config.toml
rope_base = 10000.0
qk_norm = true
attn_scale = 0.142
bias = "none"
init_std_up = 0.0797
beta1 = 0.95
weight_decay = 0.023
lr_head = 0.00763
decay_shape = "linear"
batch_tokens = 32768
doc_mask = true
dataset = "wikipedia_en"
Each number is 128 + 24 x the weight over its row's rms, rounded and kept within 0 to 255. Layers, rows and columns count from 0. The size above them is the row's rms in percent of the matrix's.

# layer 11 MLP gate, 640x128, rms 0.275, rows 82-99, columns 0-127
size [104 103  97 107 103 100  95  98  98  89  95 107 102 103  99  93 101  97]
[[103 139 123 112 133 147 185 112 135 148 136 153 137 154 105 120 114 163 177 127 116 118 110  98  91 142 138 135 113 150 155 137 128  84 192 160 151  86  86 137 100 127  98 159  92 136 116 142 142 141  93 161  89 106 128 121 110 113 135 132 119 150 125 127 128  97 179  96  87 134 145 157 146 164  99 148 166 129 135 141 145 172  84 116 129 142 133 100 136 129 152 146 113 154 138 142 137 147 160 118 148 130  87  96 122 148 148 103 125 135  99 108  87 145 149 149 123 127  98 143 157 155 132 179 142 104 133 104]
 [ 98 120 111 155 162 148  97 112 101 135 132 102 106 183 129 164 121 106 128 150  83 118 135 114 167 140 103 110 145 109 126 110  95 107 121 124 129 180 110 128 160 170 168 139 164 155 144 126 121 114 137 113 140 140 118 136 158 123 139 120 139 130 126 149 130 149 114 115 134 130 139  97 146 114 118 146 163 132 121  97 153 117 140 155 133  70 116 155 157 112 121 109 119 146 159 129  66 153  83 100 129  98 139 143 134 146 142 118 166 154  69 106 116  75 127 159 163  93 100 127 169 146 142 148 121 168 152 139]
 [118 147  89 138 104 161 141 139 146 145 104 129 157  99  79 112 117 130 123 138 116 134 177  66 141 137 152  88 145 112 104 108 156  84 151 150 147 131 133 102 161 106 111 148 112 140 148 133 127 128 152 110  83 149 149 109 153 190 108 119 161 138 173 146 147 118 131 132 163 133 153 137 141 114 104 109  65 123  85  68 157 139 116 150 106 130 153 137 133 127 113 151 103 112 143 113 123 185 143 131 157 145 138 164 136 147 121 109 158 118  85 117 124 134 140 128 118 116 107 121 134 117 115 135 182 134 104 142]
 [140  92 127 167 114  94 114  97 112 111  96 131 121 159 168  92 109 109  89 129  85 114  99 137 121 144 103 153 136 124 124 124 138 139 126 128  73 109 145 124 154 126 125 138 143 189 134 141 159 133  89 128  79 136 181 133 136 157 120 174 132 162 146 154 104 101 117 136  99 134 120 151  78 123 101 103 125 107  90 111 119 112 128 109 138 117 166 111 159 127 147 161 146 151 108 109 142 134 115 149 146  68 120 142 123 109 118  97 129 110  91 130  87 142 154 135 148 102 124  98 154 122 150  84 120  98 117 160]
 [130 100 118 116 116 117 159 118 134 115 123 117 102 106 126 165 106 134 118 146 141  98  91 124 114 138 120 113 161 103 172 134 214 143 162  90 122 125  85 178 128 131 131 131 131 121 125 142 107 139 122 189 136 139 155 123 142 150 119 149 188 115 113  84 144 147 127 104 133 156 109 137 146 116 103 118 113 117  57 133 108 144 133 154 135 161 107 127 134 171 148 111 118 141 139 124 159 154 149  78 122 128 116 152 162 103 134  72 138 155 128 113 133 106 118 132 121  77 134 139 152 154  84 122 123 104 142 125]
 [113 132  98 126 127 114 131 121 133 127 151 129  95 114  92  92 127  79 109 119 137 202 142 100 134 151 115  56 148 137 156 133 130 159 151 142 118 119 160 116 150 104 119 100 123 147 133 141 126 170 126 124 123 145 150 139 148 138 135 108 138 121 133 132 135  95 159  92  91 102 153 123  91  99 144 137  82 160 132 125  79 130 125 129 166 100 145  92 110 167 122 113 133 131 147  99 136 146 166 132 101 142  84 118 122 129 101  89 157 166 114 146 148  94 173 122 141  95 129 133 144 103 115 153 141 183 159 128]
 [119 141 126 154 159 133 133 121  92 128 126  99 130 103  86 161 107  89  55 141 125 150 151 152 139  99 150  94 157 138 157  82 166 124 125 135 146 129 128 100 110 133  68 126 106 137 125 117 178 129 113 139 128 163 129 130 124 165 157  88 138 134 133 153 161  93 135 150 134  75 128 137  98 108 137 116 128 107 127 153 125 134 133  78 134 132 165 118 104 134 132 165 167 134 161 104 119 133 167 154 117 157 162 131 114  95 140  96 135 134 125 179 147 106 115 151 130 100 159  97 100 137 132 118 136 131 147  87]
 [102 132 152 132 147 153 115 182  91  95 130  81  99 169 122 135 122 101 148 137 131 132 130  85 129 136 168 137 125  85 152 102 126 176 112 150 157  85  78 163 129 116 106 150  96 109 123 164 116 114 161 138 120 145 140 114 139 169 147 155 151 115 149 111 152 150 139 120 128 148  76 158 105 152 166 123 123 149 128 113 129 132 194 135 105 124 136 149  90 150 140 130 131 138 117  94 142  74 109 126 123 130 140 123 136 110 180 129 122 124 147 152 141 161 115 160 158 105 143 106 164 116 153 138 152 131 142 150]
 [123 117 124 138 102 123 112 180  98 154  95  92  88 109 112 122 145 132 134 147 144 124 105 120 156  98 146  88 110  93 133  94 116 142 122 150 154 140 187  97 178 188 128 177 148 104 112 136 110 144 152 156  93 110 152 134 128 108 103 162 147 138 115 107 126 110 118 137 120 129  97  99 107 135 146 136 133 141 122 101 140 148 129 102 133 113 200 137 127 112 125 170 125 122 154 153 114 134 139 107  57 153 135 133 108 153 128 129 123  97 136 129 113 140 150 120 177 141 114  93 114 106 108 146 123 146 103  82]
 [142  92 125 168 114  94 114 123 142 157  78  80  90  92 110 150 141  99  96  66 125 145 140 144 104 121 138 127 130 112 118 111 125 177 142 137  99 132 135 101 161 133 176 158 128 124 124 124 152 130 113 115 107 124 144 134 147 141 126 140 142 116 126 131 116 115  96 139 108 164 139 149  84 129 135 124 113 124 122 168 160 159 101 158 118  89 142  98 158 158 151 115 107 115 119  99  97  85 130  85 127 139 100 119 143  87 142 148 136 108 111 123 183 148 157 146 133 113 122 121 126  63 121 187 149 134 111 137]
 [130 149 129 113 151 136 139  98 106 141  91 114 120 105  98 151 133 124 152  95 114 106  93 123 163 133 127 137 136 143 121 120  91 126 122  96 167  84 139 165  93 122 134 141 109  97  96  93 153 148 101 121 101 130 125 152 123 177 144 153 135 182 101 129  99 151 118 128 136 133 130  68 124  90 132 132 151 103  89 171 136 134 150 135 130 147 152 121  72 189 112  96 155 117 185  97 130 132 114 138 110 100 127 119 135 123  87  89  96 115 120 127 100 110  97 160 115 139 154 140  96 125 135 132 121 171 123 131]
 [163 133 166 121  91 163 135 145 133 111 134 103 115 171 107 118 117 116 149 107 125 121 144 150 130 103 141 127 136  92  96 119 134 122 113  82 125 135 178 180 137 121 118 111  78 122 114 157 143  93 126 129 157 149 135 167 123 143 114  95 147 140 129  97 120 113 146 159 186 169 118 145 172 103  80 147  82 126 137  97 126 101 130 139 107 114 119 114 124 110 156 130 129 123 163 150 131  95 136  81 126  50 152 116 133 127 128 108 125 123 127 160 126  87 120 105 141 126 135 115 156  98 137 134 168 165 109 153]
 [133 112 162 131  54 131 153 122  85  72 107  98 181 106 113  98 103  96 113 180 123 158 131 100 126 131 150 116 155 126 115 102 157 144  72 127 137 109 114 118 150 127 112 178 170 125 128 145 155 136 129 127 133 137 163 113 156  95 149 118 105 103 128 157 141 111  87 164 108 126 119 103 164 112  97 141 130 125 121 119 156 172  89 101 174 155 130 163 112 161 135 139 128 118 112 139 113 131 127 143 115 123 103 119 153 152 127 145 146 138 171 133 120 118 134 139 165 122 127 107 130 153 140  85 116 155 106 115]
 [171 116 138 134 105 120 120 167 101 137 136 119 123 129 115 147 139 133 140 147 160 100  92 108 104 158 122  85 133 166 124 123 118 112  94 130 124  91 115 125 119 103 148  98  96 109 114 157 146 138 114 138 122 137 120 136 135  91 119 140  99 106 143 101 134 132 183  91 156 125 128 153 138 138 112 131 150 135 125 131 123 130 102 126 170 166 104 115 137 129 105 129 107 140 121 158 156 175 122  86  90  88  81 112 143 104  66 115  97 150 104  88 121 142 137 160 160 129 138 158 123  78 130 167 108 112  50 135]
 [155 132 144 145 139 137  89 131 125 105 137 111 141  81  99 134 106 137 110 149 123 149  97 114 177  94 117 108  77 101 117  84  88 127  92  80 126  94 157 105 138 147 111 139 177 138 169 125 117 134 140 123 135 123 105 191 130 113 169 141 143 119 131 124  92 124 154 140 112 170  99 116 163 137 115 116  94  97 125 127 149 117 144 125 109 147 141 145 123 107 124  87 149 128 152 129 117  93 148 115  66 124 103 163  95 125 139 134 133 151 131 122 119 128 126 125  91 121  87 116 129 114 150 138 155  96 123 198]
 [180 136 101 119 126 136 176 148  86 163 135 100 122 111 150 124  93 123 101 162 171 133 156 147 132 190 154 159 123 122 141 154 157 125 121 121  95 121 108 173 117 135 116 123  91 158 107 127 107 156 112 189 134 122 105 114 117 128  88  86 142 115 134 155 123 106 108 136 129 154 156 134 151 137 168 147 144  82  93 135 152 160 110 138 140 118 128 103 127 105 134 182 114 135  68  89 128 140 118 115 127 124 146  94 122 100 134 157 134 134 108 116 131 113 159 135 152 128 118 130 120 170 125  85 112 112 157 108]
 [146 152 163 142 153 113 111 167 116 124 148 108  97  98 113 166 112 125 108 142  75 114  93 128 119 143 158 127 140 147 143 157 153  94 152 123 158 102 101 156 114 130 144 134 134  87  91 156 133 115 123 125 134 158 101 124 117 147 147 116 128 122 138 116 121 167 133 132 157 175 117 150 119 124 158 158 186 119 153 125 106 128 110 101 155 111 112 142 192 134 125 111 137 163 119 137 157 161 137 125  85 120 105  89 144 132 108 129 144 124 186 139 144 142 132 146 186 166 157 144 143  83 104 138 137 103  75 128]
 [152 119 148 152  88 113 106 165  82 137 107 148 133 144 182 146 150 104 103 112 153 171 133 160  91 116 116 141 145  91 138 169 124 119 129 140  92 127 101 145  80 126 130 157 119 117  86  88 119 144 131 154 136 150  98 139 147 114 128 140 125 160  87 143 135 108 157 108 168 121 129 164 173  94  95 153 149 134 161 182 117 114 104 129  95 153 133 150  80 127 128 127 138 102 146 105 145 180 137 159 149 129 110 129 133 144 155 142 127 135 149  93 136 163 134 167 128 114 159 158 117 122 160 123 125 114 135 103]]
# layer 11 MLP up, 640x128, rms 0.288, rows 82-99, columns 0-127
size [ 96 105  98 108 102  98 112 101 101  98 107 108  93 109 101  95  98  90]
[[ 90  92 107 136 137 149 149 154 114 107 146  96 145 168 157  61 127 158 117 144 107 102 108 119 108 192 153 124 140 126 133  99 125 144 141 168 120  85 125  80 153 130 144 127 144 150 158 143 103 126 132 146 154 124 132 117  94 135 130 109 158 120 133 117 126 117 146 122 133 151 167 152 158 159 108 138 142 112 123 166 125 153 120 142 177  82 104 112 132 157 122 108 186 134 105 109 154 136 174 115 137 115  94 131 147 184 113 136  93 133  95 120 122 101 152 140  72 116 134 171 131 129 138 120 110 126 131 123]
 [121 123 141 134 103 120 139  84 110  92 156 146 124 114 114 118  89 108  96 131 103 106 102 138 146  84 103  88 122 125 124 144 121 147 114 110 119 129 125 100 142  90 121 153  96 110 126 143 118 158 128  79 141 124 152 137  83 125 146 114 121 113 137 142 126 157 170 103 139 135 113 146 175 138 166 123 133 121 123 165  96 129 139 112 115 146 118 116 124 106  90 161 135 111 171 152  84 151 123 169 139 135 150 117 149 153 112 147 158 127 185 151 156  82 118 114 145 159 136  98 177  93 110 163 133 143  89  64]
 [ 75 141 121 115 160 183 142 124 132 109  84 154 115 104 117 130 151 125 148 123 151 111 123 112 129 134 134 143 148 145 118  95  80 137 126 162 147  96 134 137  73 140 116 113 159 113 137 130 144  90 133 129 131 126 131 116 130 121 119 138 177 124 141 160 117  97  84 124 102 109 133 167  79 135  77 141 137 120  90 159 107 154 154 120 129 136  86 110 118  97 152  96 127 181 118  96 166 103 139 105  79 119 133  87 155 148 140 159 105 113 120 120 118 131 105 139 174  97 119 162 100 138 135 121  94 132 135  91]
 [122 147 109 105 132 127  99 138 108 127  93 109 155  99  99 147  93 117 145 150 126 113 152 118 116 135 118 122  98 141 182 131 143 118 110 221 117 126 135 125 109 124 119 106 136 137  98 115 151 151 127 110  71 156 122 141 120 136 138 121 138 183  88 116 106 140  74 149 141 132  96 146 144 169 153 110 105 105 103 148 132 159 151 110 106 121 121 143 108 157 177 107  90 134  91  97 125 147 123 138 133 108 151 145 122 135 151 125 137  98 154 137 118 116 122  98 138 111 103  87 204 100 148 134 111 143 135 146]
 [161 104 119 146 133 154 103 125  95 101 148 127  68 125 152 157  89 130  99 120 125 166 130 152  99 163 120 139 114 158 126 158 125 101 145 133 137 134 113 147 149 162  70 146 132 134 103 114 141 129 147 123 101 102 140 123 101 103 128 142 123 126 119  81 137  97 130 100 141 155 171 141 139 109 142 124 107 132 112 152  92 166 113 134 161  80 117 145 157 162 189 100  95 121 144 130 138 128 157 105 141 121 117 128 145  93 153 150 204 128 113 151 143 154  89 120 138 138 126  88 107  99  84 140 131 144 117 129]
 [132 134 133 127 111  90 147 123 137  96 134 128 149 126 130 131 128  96 111 157 147 123 142 139 116 111 158 108 135 126 161 122 145 138 184 145 148 115 153 119 122 131 139 112 141 144 120 174 143 156 156 159 118  96 120 166 130 109  82  96 117 123 116 121 140 118 116 107 103 109 119 148 159 114 126 130 113 135 155 146 143  64 139 160 158 147 163 145 118 125 123 149 138  98 102 110 121 112 108 150 144 153 127 188 174 160  65  81 186 124  95 167 162 104 139  96 112 106  87 166 139 150 116 103 151  93 135 145]
 [153 142 136 140 174 120 104 129 111 152 121 100 133 109 126 146 107 143  82  87 119 121 123 105 128 126 150 113 119 113 168 100 156 118 142 132 146 110 134 139 125 152 104 119  71 154 114  84 181 137  66 145 129 112 132 140 112 167 169  99  71 126 134 141 144 166 151 123 150  86 161 134 125 138 164 104 114 133 134 163  97 157 157 129 149 133 124 133 114 119 134 159 146 107 163 109 142 145 140 161 146 144 208 119 113 122 104 124 135 138 115 136 136 148  88 134 131 112 157 100 114 134 103 119 118  86 129  82]
 [135 101 126 183 129 163  90 138 146 138 127 162 137  98 165 162 107 113 120 118 156 106 108 116 127 167 107 165 156 164 109 106  86 159 145 136 132 175 125 103 137  98  74 123 124 119 136 133 140 157  96 123 108  88 171 154 131  90  95 154 123 114 147 174 163 143 137  88 142 154 142  97 140 144 131 148  81 115 137 100 124  98 100  86 131 138 141 121 164 149 132 113 121 132 165 146 107 149 133  84 131 114 145 120  90 104 103 140 152 172 139 142 132 112 158 158 129 145 132 119 135 136 150 120 117 125 164 152]
 [147 153 116  94 110  96 170 126 101 145 144  91 115 106  96  82 118  73 131 111  85 114 100 132 154 131  99 108 137 124  92 142 131 109 109 134  99  95 115 121 123 158  91 112 111 146 100 159 164 180 146 155 171 128 157 153 107 123 113 125 113 149 137 128 130 128 171  95 107 110 163 126 136 125 165 111 157 109 143 195 143 107 128 149 118  98  98 103 115 134 140 128 151 116 110  97 128 137 144  92 107  94 125 147 128 101 137 139  85 173 157 141 155 118 137 105  85 128 122 138 122 148 119 129  97 125 133 166]
 [114 123 118 128 184 147 167  83 161  81 126 118 110 159 155 141 140 120 124 145 127 127 155 166 159 103 112 119 132 157 147 118 139 109 122 117 141 111 104 146 120 121 100  73  83 156  86 148 111 105 150 173 133 145  98 100 106 129 127 132 124 126 122 105 116 135 117 114 114  82 110 105 141 132 129 143 148 117 152  95 128 124 162  95 155 157 131 139 132 161 103 128 147 174 130 144 123 157 150 147  90 118 107 137 129 118 106 143  91 114 121 157 105 114 142 128 126 215 135 119 151 156 166 127 178 137 135 172]
 [134 140 126 122 113 100 119 114 146 157 176 104 111 116 153 101  92 102 127 127 137 103 107 126 171 102 160 170 197  93 129 128 112 112 115 106 116 160  93 111 111 117 125 129  62 149  65 142 100 126 127 111 119 130 117 118 119 105 126  79 106 145 143 177 141 145  90 133 115  92 158  96  94 128 118 151 120  94 134  87  76 161 133 132 135 162 161 133 110 129 100  99  99 141 129 130 164 137 116  89 120 103  88 108 135 162 142 136 144 124 141 124 109 134 133 156 104 116 128 131 130 109 131 142  91 144 121 125]
 [119 115 164 101 126 137 115 110 144 117  65 159 146 124 131 146 144 161 111 129 136 142 165 170 142 120 115 109 118  91 122 116 114 167 163 119 101 133 159 166 110  98 107 115 114 134 176 130 123 105 143 145 131 148 160  97 143  82 124 134 125 116 155 146 151  98 138 113 134 145 123 119 168 142  73 147 141 148 134 104  96 135  94 159 108 161  80 165 105 130 136 105 114 138 132 129 132 134 131 161 152  92 106 164 129 101 127 158 161  92 114 127 140 112 112 105  57 132 200 123 117 139 101 113 138 123 124 124]
 [136 138 133 127 160 111 104 120  81 136 155 143 135 174 140 150 143 143 136  98 101 140 172 121 141 120 142 143 129 135 154 135 158 121 152 136 123 134  92 128  93 164 155 119 120 140 112 121 111 138  88 101 100 106 122 136 121 130 140 116 146 127 112 187 110 134 136  94 111 149 163 142 140 120  69 121 134 119 151 133 133 127 108 128 119  83 163 112 118 128 103  88 146  80 155  75 124 166 155 138 127 157 147  78 152 128 144 120 141 137 118 141 114 169 136 145 122 112 162 168 159 198 114  83 108 175 125 149]
 [123  90 142 146 125 140 134 122 159 138 157 150 135 128  78 136 162 127 188 120 130 135 138 133 155 137 117 130  53 126 145 190 121 140 165 103 170  87 130 146 150 110 123  97 133 145 150  84 101 105 143 116  93 118 143 188 165 139 112 134 125  99 157 110 141 128 115 116 151 132 163 140  90 103 161 138 128 101 126 105 165  94 121 101 142 138 124 166 114 117 151 123 102  96 133 148 153 109 124 132 125 134  91 162 124  96 146 142 127 151 133 103 127 141 100 182 123 125 163 140 165 154 125 117 113 105 134 135]
 [103 169 108 110  96 119 146 127 105 174 113  91 117 140 149 112 149 145 111  88  87 114 148 137 149 104 147 121 125 156 121 120 150 112 146 128 167 124 161 122 122 119 120 129  83 117 141 144  90 107  88 152 102  91 142  76 147 124 126  82 130 139 100 111 147 129 134 113 144 116 140 121 123  92 125 101 160 205 131 127 135 114 129 152 169 167 103 165 103 169 138 132 145 142 133 142 100 116 128 155 127 127 126 113 114 155 141  97  96 106 136  80 128 144 137 134 153 144 178 133 116 155 104 147  98 187 115 150]
 [ 98 123 108 140 139 100 135 139 139  95 114 164 112 152 137 130 138 120 105 146 126 137 126 136 163  93 151 111 167 125 114 107 133 104 138 100 111 111 156 123 143 150 148 106  75 134 106 138 124 103  96 120 130 148 108 131 146  69 110 166 134 114  98 202 138 116 118 140 114  88 141 166 148 107 166 138 137 106 128 160 112 150 125 145 101 113 167 121 116 164 132 140 113 146 172 119 118 121 132 151 147 152 142 129 148 122 107 157 145  73  92 134 114 151 186 103 128 124 138  99 198 128 101 125 179 127 101 140]
 [111 159 117 147 123 117 154 131 124 132  98 130  91 149 122 110 130 105 145 160 119 101 127 113 103 129 120 118 133 112  93 113 135 107 122 101 128 157 107  87 108 168 145 162 124 125 119  67 141 140 121  97 148 138 101 117  75 160 117 159 112 132 112 143 168 107 145 168 182 109  99 150 127 108 141 104 135 160 170 122 125 112 131 137 112 121 137 119 134 105 112 128  90  81 118 138 131 159 102 113 169 137 150 154 219 105 129  97 158 131 121 141  93 124 141 141 146 150 146 162 135 123 154 170  96 125 136 165]
 [143  99 113 149 153 106 144 126 137 131 126 175 148  97 177 141 118 138 120 171 115 147  74  95 132 144 129 134 122 129 115 149 155 134 175 154 111 109  78  56 204 122 159 130 110  90 141 136  85 130 100 128 119 101 145 117 104 109 116 136 163 113 125 123 124 110  84 107 102 121  81 174  77 129 113 137 129 115  99 140 115 124 171  91 160 115 138 153 132  98  94 137  79 130 115 138  87 129 159 146 136 128 122 129 135 131 156 137 131 152 118 130 120 137 144 161 118 137 118 123 133 118 144 132 124 124 122 153]]
# layer 11 MLP down (transposed), 640x128, rms 0.269, rows 82-99, columns 0-127
size [ 99 101  98 100 104  97 111  99  99  88 107 103  97 101  93  96  99  90]
[[121  78 126 100 141 105 161  93 117 163  65  59 147 114 153 167 124 148 121 104 144 116 124 123 143 104 132 151 128 133  76 111 129 162 112 128 139 129 121 123 102 139  79 147 159 136 156 149  98 145 121  89 172  90  86 163 112 105  97 170 119 132 153 119 142 140 155 124 115 118 131 136 118 127 121 192 151 144 145 113  94 131 113 140  82 140 119 155 144  84 101 155 163 134 141 136 150 147 150 161 148 150 141 110 170 146 122 140 154 126 131 116 144 128 123 127 135 125 117 128 121 105 133 148 165 151 145 145]
 [121 128 118 149 114 165 144 106 149  95 142 101 131 125  97 117 177 159 121 121 138  97 135 130 137 158 127  97 139 140 117  98  86 125 173 128 138 108 157  95 137 123 150  62 116 114 169 128 106 130 127 106 121 131 117 144 148 134 146 122 130  84 147 166 127 120 108 119 161 104 133 151 149 114 107 145 158 128 139 144 141 120  81 133 148  90 110 126 111 120 122  91 170  77 119 139 160 146 186 110 168 120 108 132 173 184 113 117 146 127 136 102 121 148 154 113 171  94 159 119 129 109 108 173 115 157 143 100]
 [153 119 130 120  99  86 127  93  97 188 109 148  83 161 136 120  93 104 109 156 141 119 113 117 116 185 114 133  98 140 145 104 148 147 150  57 156 115 122 162  96  89 132 136 140 150 168  89 140 113 137 128 127  99 126  96 127 127 111  73  86 127 109 134 121 148  97 155 104 124 145  68 134 124  95 141 140 114 140 112 111 125 119 130 144 148 131 118 149 147 133 173 122 135 137 159 119  79 130 148 112 146 124 136 101 146 181 144 126 126 140 141 146 105 106 140 105 129 159  81 106 125 116 120 110 123 150 150]
 [109  96 156 144 105 151 131 116 139 170 146 152 189 137 126 133 146 120 118 141 108 128 144 138 164 135 109 122 114 183 136 112 151 115 114 136  85 125 123 159 103 108  93 132 178 181 109 123 157 111 133 188  97 128 145 130 137 106 103 111 147 171  79  85 135 163  91 122 104 113 151 145 143 160 144  95 117 131 126 156 148 134 136 107 136 132 128 157 127 129 144 128 134 143  99 125 101 114 109 133 156  97 119 123 124 142 140 130 140 148 169  91 113 112  90 140 114  90 136 150 103 166 120 152  92  66 145 152]
 [133 115 123 161 149 113  78 124 130 136 117 183 136 134 137 100 147 142 131 140 128 168 164  74 121 118 134 121 153 145  89 156 121  77 117 106 149 119  96 124 127 103 112 165  90 137 141 146 128 131 140 112 107  78 178 137 150 156 141 162 126  93 146 116 107 160 122 108 150 137 134 119 157 136 118  87 122 130 173 120 103 114 137 108 131 113  92 113 169 119 106  70 142 139 159  97  85  91 127 133 110  82 143 142 123 130 109 136 144 131 118 156 138 116  97 140 113 145 126 119 110 164 120 162 179  84 112 142]
 [105 136 123 110  95 140 126  80 137 109 114 121  86 151 153 174  97 104 107 104 118 113 146 109  99 136 128 102 148 129 101 169 105 123 106 126 118 141 139 136 106 145 142 161 150 144  75  93 126  74  96  77 166 155  95 125  78 131  84 137 148 160 122 133 126 101 117 139 127 125  96 106 155 155 141 132 150  85 140 141 101 123 128 152 112 123 130 129 142 138 137 126 117  94 118 178 148 134  79 119 160 149 185 124 161 127 135 143 155 148 127 134 155 121  94 148 106 142 156  96 145 147 144  96 125 167 114 120]
 [137 181 148 123 131 112 147 107 107 136 142 109  95 119 133 105 115 103  82  78 121  89 135 110 132 120 140 163 170 131 122  82 180 133 149 160 119 104 127 138 121 168 116 109  94 132 116 131 155 119 132 145 126 150 130 107 120 126 156  90 144 139 142 159 151 166 151 134 129 119 227 133 161 134 155 141 123 168 147 139  98 134 144 108 137 127 111  91 123 111 152 132 137 135 133 137 127 144 143 151 134 120  87 154 114 126 108 154 177 131 149 117  97 139  90 117 129  93 110 148 160 127  94  83  87 122 142 117]
 [ 94  92  92 121 156  97 122  81 161  44 110 132 131  81 114 136  52 133  98 131 126 115 129 133 101 112  88  99 156 132 150 108 109 131 105 119 149 115 103 120  86 117  83 140 159 135 135 141 163 150 139 121 148 103 161 112 126 166 163 135 168  93 144 113 118 129 120 145 141 164 136 100 113 139 149 118  98 132 154 100 113 120 134 105 137 128 143 152 122 175 122 107  94 127 175 117 111 139 110 126  91 105 115 132 124 177 139 111 128 105 101 122 141 121 149 145 148 101 133 147 128 135 120  95 129 138 110 119]
 [119 137 189 128  99 115 153 150 106  88 159 131 125 142 103 107 121 155 118  99 136 145 124  94 114 171 108 166 121 147 110 110 125 129 184 100 158 131 112 147 114 127 108 137 120 157 100 142  96 136 144  83 111 106 142 117 112 131 130 152  97 181 120  96 101 166 111 116 125 105  88  95 151 143  99  94 146  82 156  83  96 134  88 125 131 121 108 115 144 114 159 127 133 183 129 145 113 108 139  87 147 161 114 148 124 100 147 148  99 146 135 174 108 120 122  93 110 124 117 126 117 125 150 167 143 147 157 134]
 [140 101 112 133 148 122 148 129 145 122 107 171 101 121  92 126 115  83  98 135 133 160 147 128 111 132 143 158 129 118 130 142 133 140  94 121 131 140 106 118 157 128 148 151 111 152 108 131 110 147 112 126 122 145 129 154 170 145 124  98 125 150 154 116  49 132 139 158 139 101  94 116 113  94  76 141 144 120 120 167 155  94 108 132  85 126 129 112 136  95 106 114 121 130 129 125  87 110 156  95 148  70  97 140 140 116 140 105 102 183 133 159 153 148 135 130  63 156 162 103 133 140 146 106 168  87 106 143]
 [140 160 140 117 164 157  96 135 119 122 152  95 124  68 136 155 135 120 166  91 122 119 127 156 127 108 141 152 151 133 166 145 137 154 152 135 106 131 115 154  80 143 116 118 122 148 126 110 142 126 133 113 131 105 142 126 155 133 140  85 126 120 168 159 100 149 160  92 117  80 154 151 120 123 137  77 122 121 122 165 150 149 139 155 176 119 172 110 129 112 119 112 103 144 121 137 111 141 110 150 128 139 146 116  96 156 119 128 102  84 102  80 139 117 185 129 125 128 152 115 130 109 170 185 131 162  99  81]
 [112 143 121 100 142 153 122 156 114 186 134 201 143 119 118  99 180 181 151 158 137 105 113 117 104 142 148 128 116 131 119 144 160  98 137 128 130 111  78  98 105 133 125 124 135 156 148 123 123 110 158 123 143 138 147 132 151 126 146 113  97 109 159 172 147  99  85  97 113  72  98 100 120 124 112 138 130 103 118  87 131 129 140 131 160 142 150  93  95 150 179 132 133 115 118 123 144 116 107  64 145 108 138 129 134 108 106 132 142  90 125 117 152 150  82 108 156 177 108 112 130 110 137 106 122 115 128 118]
 [163  95 128 113  41 132 124 157 121 113 105 116 131 140  92 157  88 174 124 113 115 109 117 109 137  95 121 117 154 117 128 115 130 161 105 146 116 143 134 160 142 157 112 141 122 119  92 147 119  90 103 144 110 130 140 140 162  92 157 170 125 142 114  96 156 135  97 100 144 145  85 162 152 149 162 120 135 108  95 119 147 157  84 121 182 108 127 141  96 176 136 150 136 149 128 119 138 117 125 100 130 109 142 137 103  94 124 139 139 135 154 114 121 124 141 180 137 155 150 176 125 170 115 125 123 169 137 141]
 [140 126 117 110 147 141 114 134 114 129 138  83 127 157  85 141 114 119 104 182 124  79 112 103 147 119  99 134 102 129 115 108 106 111 104 141 154 117 109 146 163  89 106 126 179 116 155 107 182 149 150 121 105 151 138 119 125  92 124 147 126 122 149 136 126 130 118 154 148 154 137 164 129 121 147  90 108 119 139 158 134 116 128 127 196 127 132 116 180 157 139 122 127 147 160 131 126 129 142 157  48 127 140 149 119  96 113 114 105 132  79 112 108 168 149 132 101 113 138 167 157 127 109 155 107  92  85 121]
 [ 98 122  90 124 139 110 133 120 164 134 164 130 139 182 121 106 145 117 143 133 141 118 147 149 129 181 155 143 144 126 100  85  78  83 162 163 151 124 131 147 160 129 130 118 114  96 126 126 102 133 106 147 124 138  78 132 100  99 158 137 115 171 143 136 121 146 140 130 149 154 152 114 101 165 146 133 125  89 117 125 125 151 120  92  86  90  87 153 124 157 133 114 139 118 147 153 173 134 118  78 118 126 173 132 131 138  84 122 110 133 140 137 123 179  97 127 114 161 152 185 147 165 125 118 107 114 129 124]
 [119 113 160 114 123 115 184  99 120 149 143 125 143 132 146 104  99 139 111 126  97 163 158 113 138 154 101 109 114 162 102  79 131 116 124 120 132 104 120 106 172 136 160 102 125 119 138 162  63 156 142 113 122  80 162 117 121  93 108 104 127  89 138 152 124 170 153 165 130 117 148 140 134  97 190 147 130 113 121 125 120 149 161  75 111 131 128 143 128 150 158 131 116 139 132 112 103 164 148 115 135 121 126 180 138 142 124 132 129 119 124 115 156 147  98 102 132 126  82 108 124 163  94 111 143 102 186 140]
 [162 110 148 103 124 140  87 135 133 109 150 124  93 148  89 151 146 128 132 113 128 123 155 136 125 124 126 156 129 138 141 136  88 158 142 124 159 114 140 151 110 120  88  75  99 159 147 131  97 142 131  82 113 132 133  86 112 126 148 106 110 150 127 130  72 152 119 103 126  85 137 170 156 122 102  82 139 151 122  88 107 154 104 148  92 125  85 168  96 108 123 125 121 125 104 136 102  80 137  88 107 114 131 114 159 134 159 149 129 140 179 151 130 110 164 155  93 134 152 138 122 122 143 165 153  90 109 156]
 [148 138 117 142 148 139 168 122 115 122 162 114  61 138 103 127  78 142 127 110  96 137 110 137 149  93 129 123 113 119 136 117 149 124 156 173 117 151 133  95  88 162 130 146 102 104 131 108 125 115 132 147 115 129 105 145 111 125  98 164 119 128 105 159 131  83  88 167 159 129 135 166 116 108 123  81 106 140 137 159 130 152  78 141 166 117  94 158 156 110 109 123 154 141 141 148 127  96 134 163 100 141 172 127 150 135 162 106 148  93 112 141 135 107  94 135  89 153  85 127 165 142 141 124 164  99  98 108]]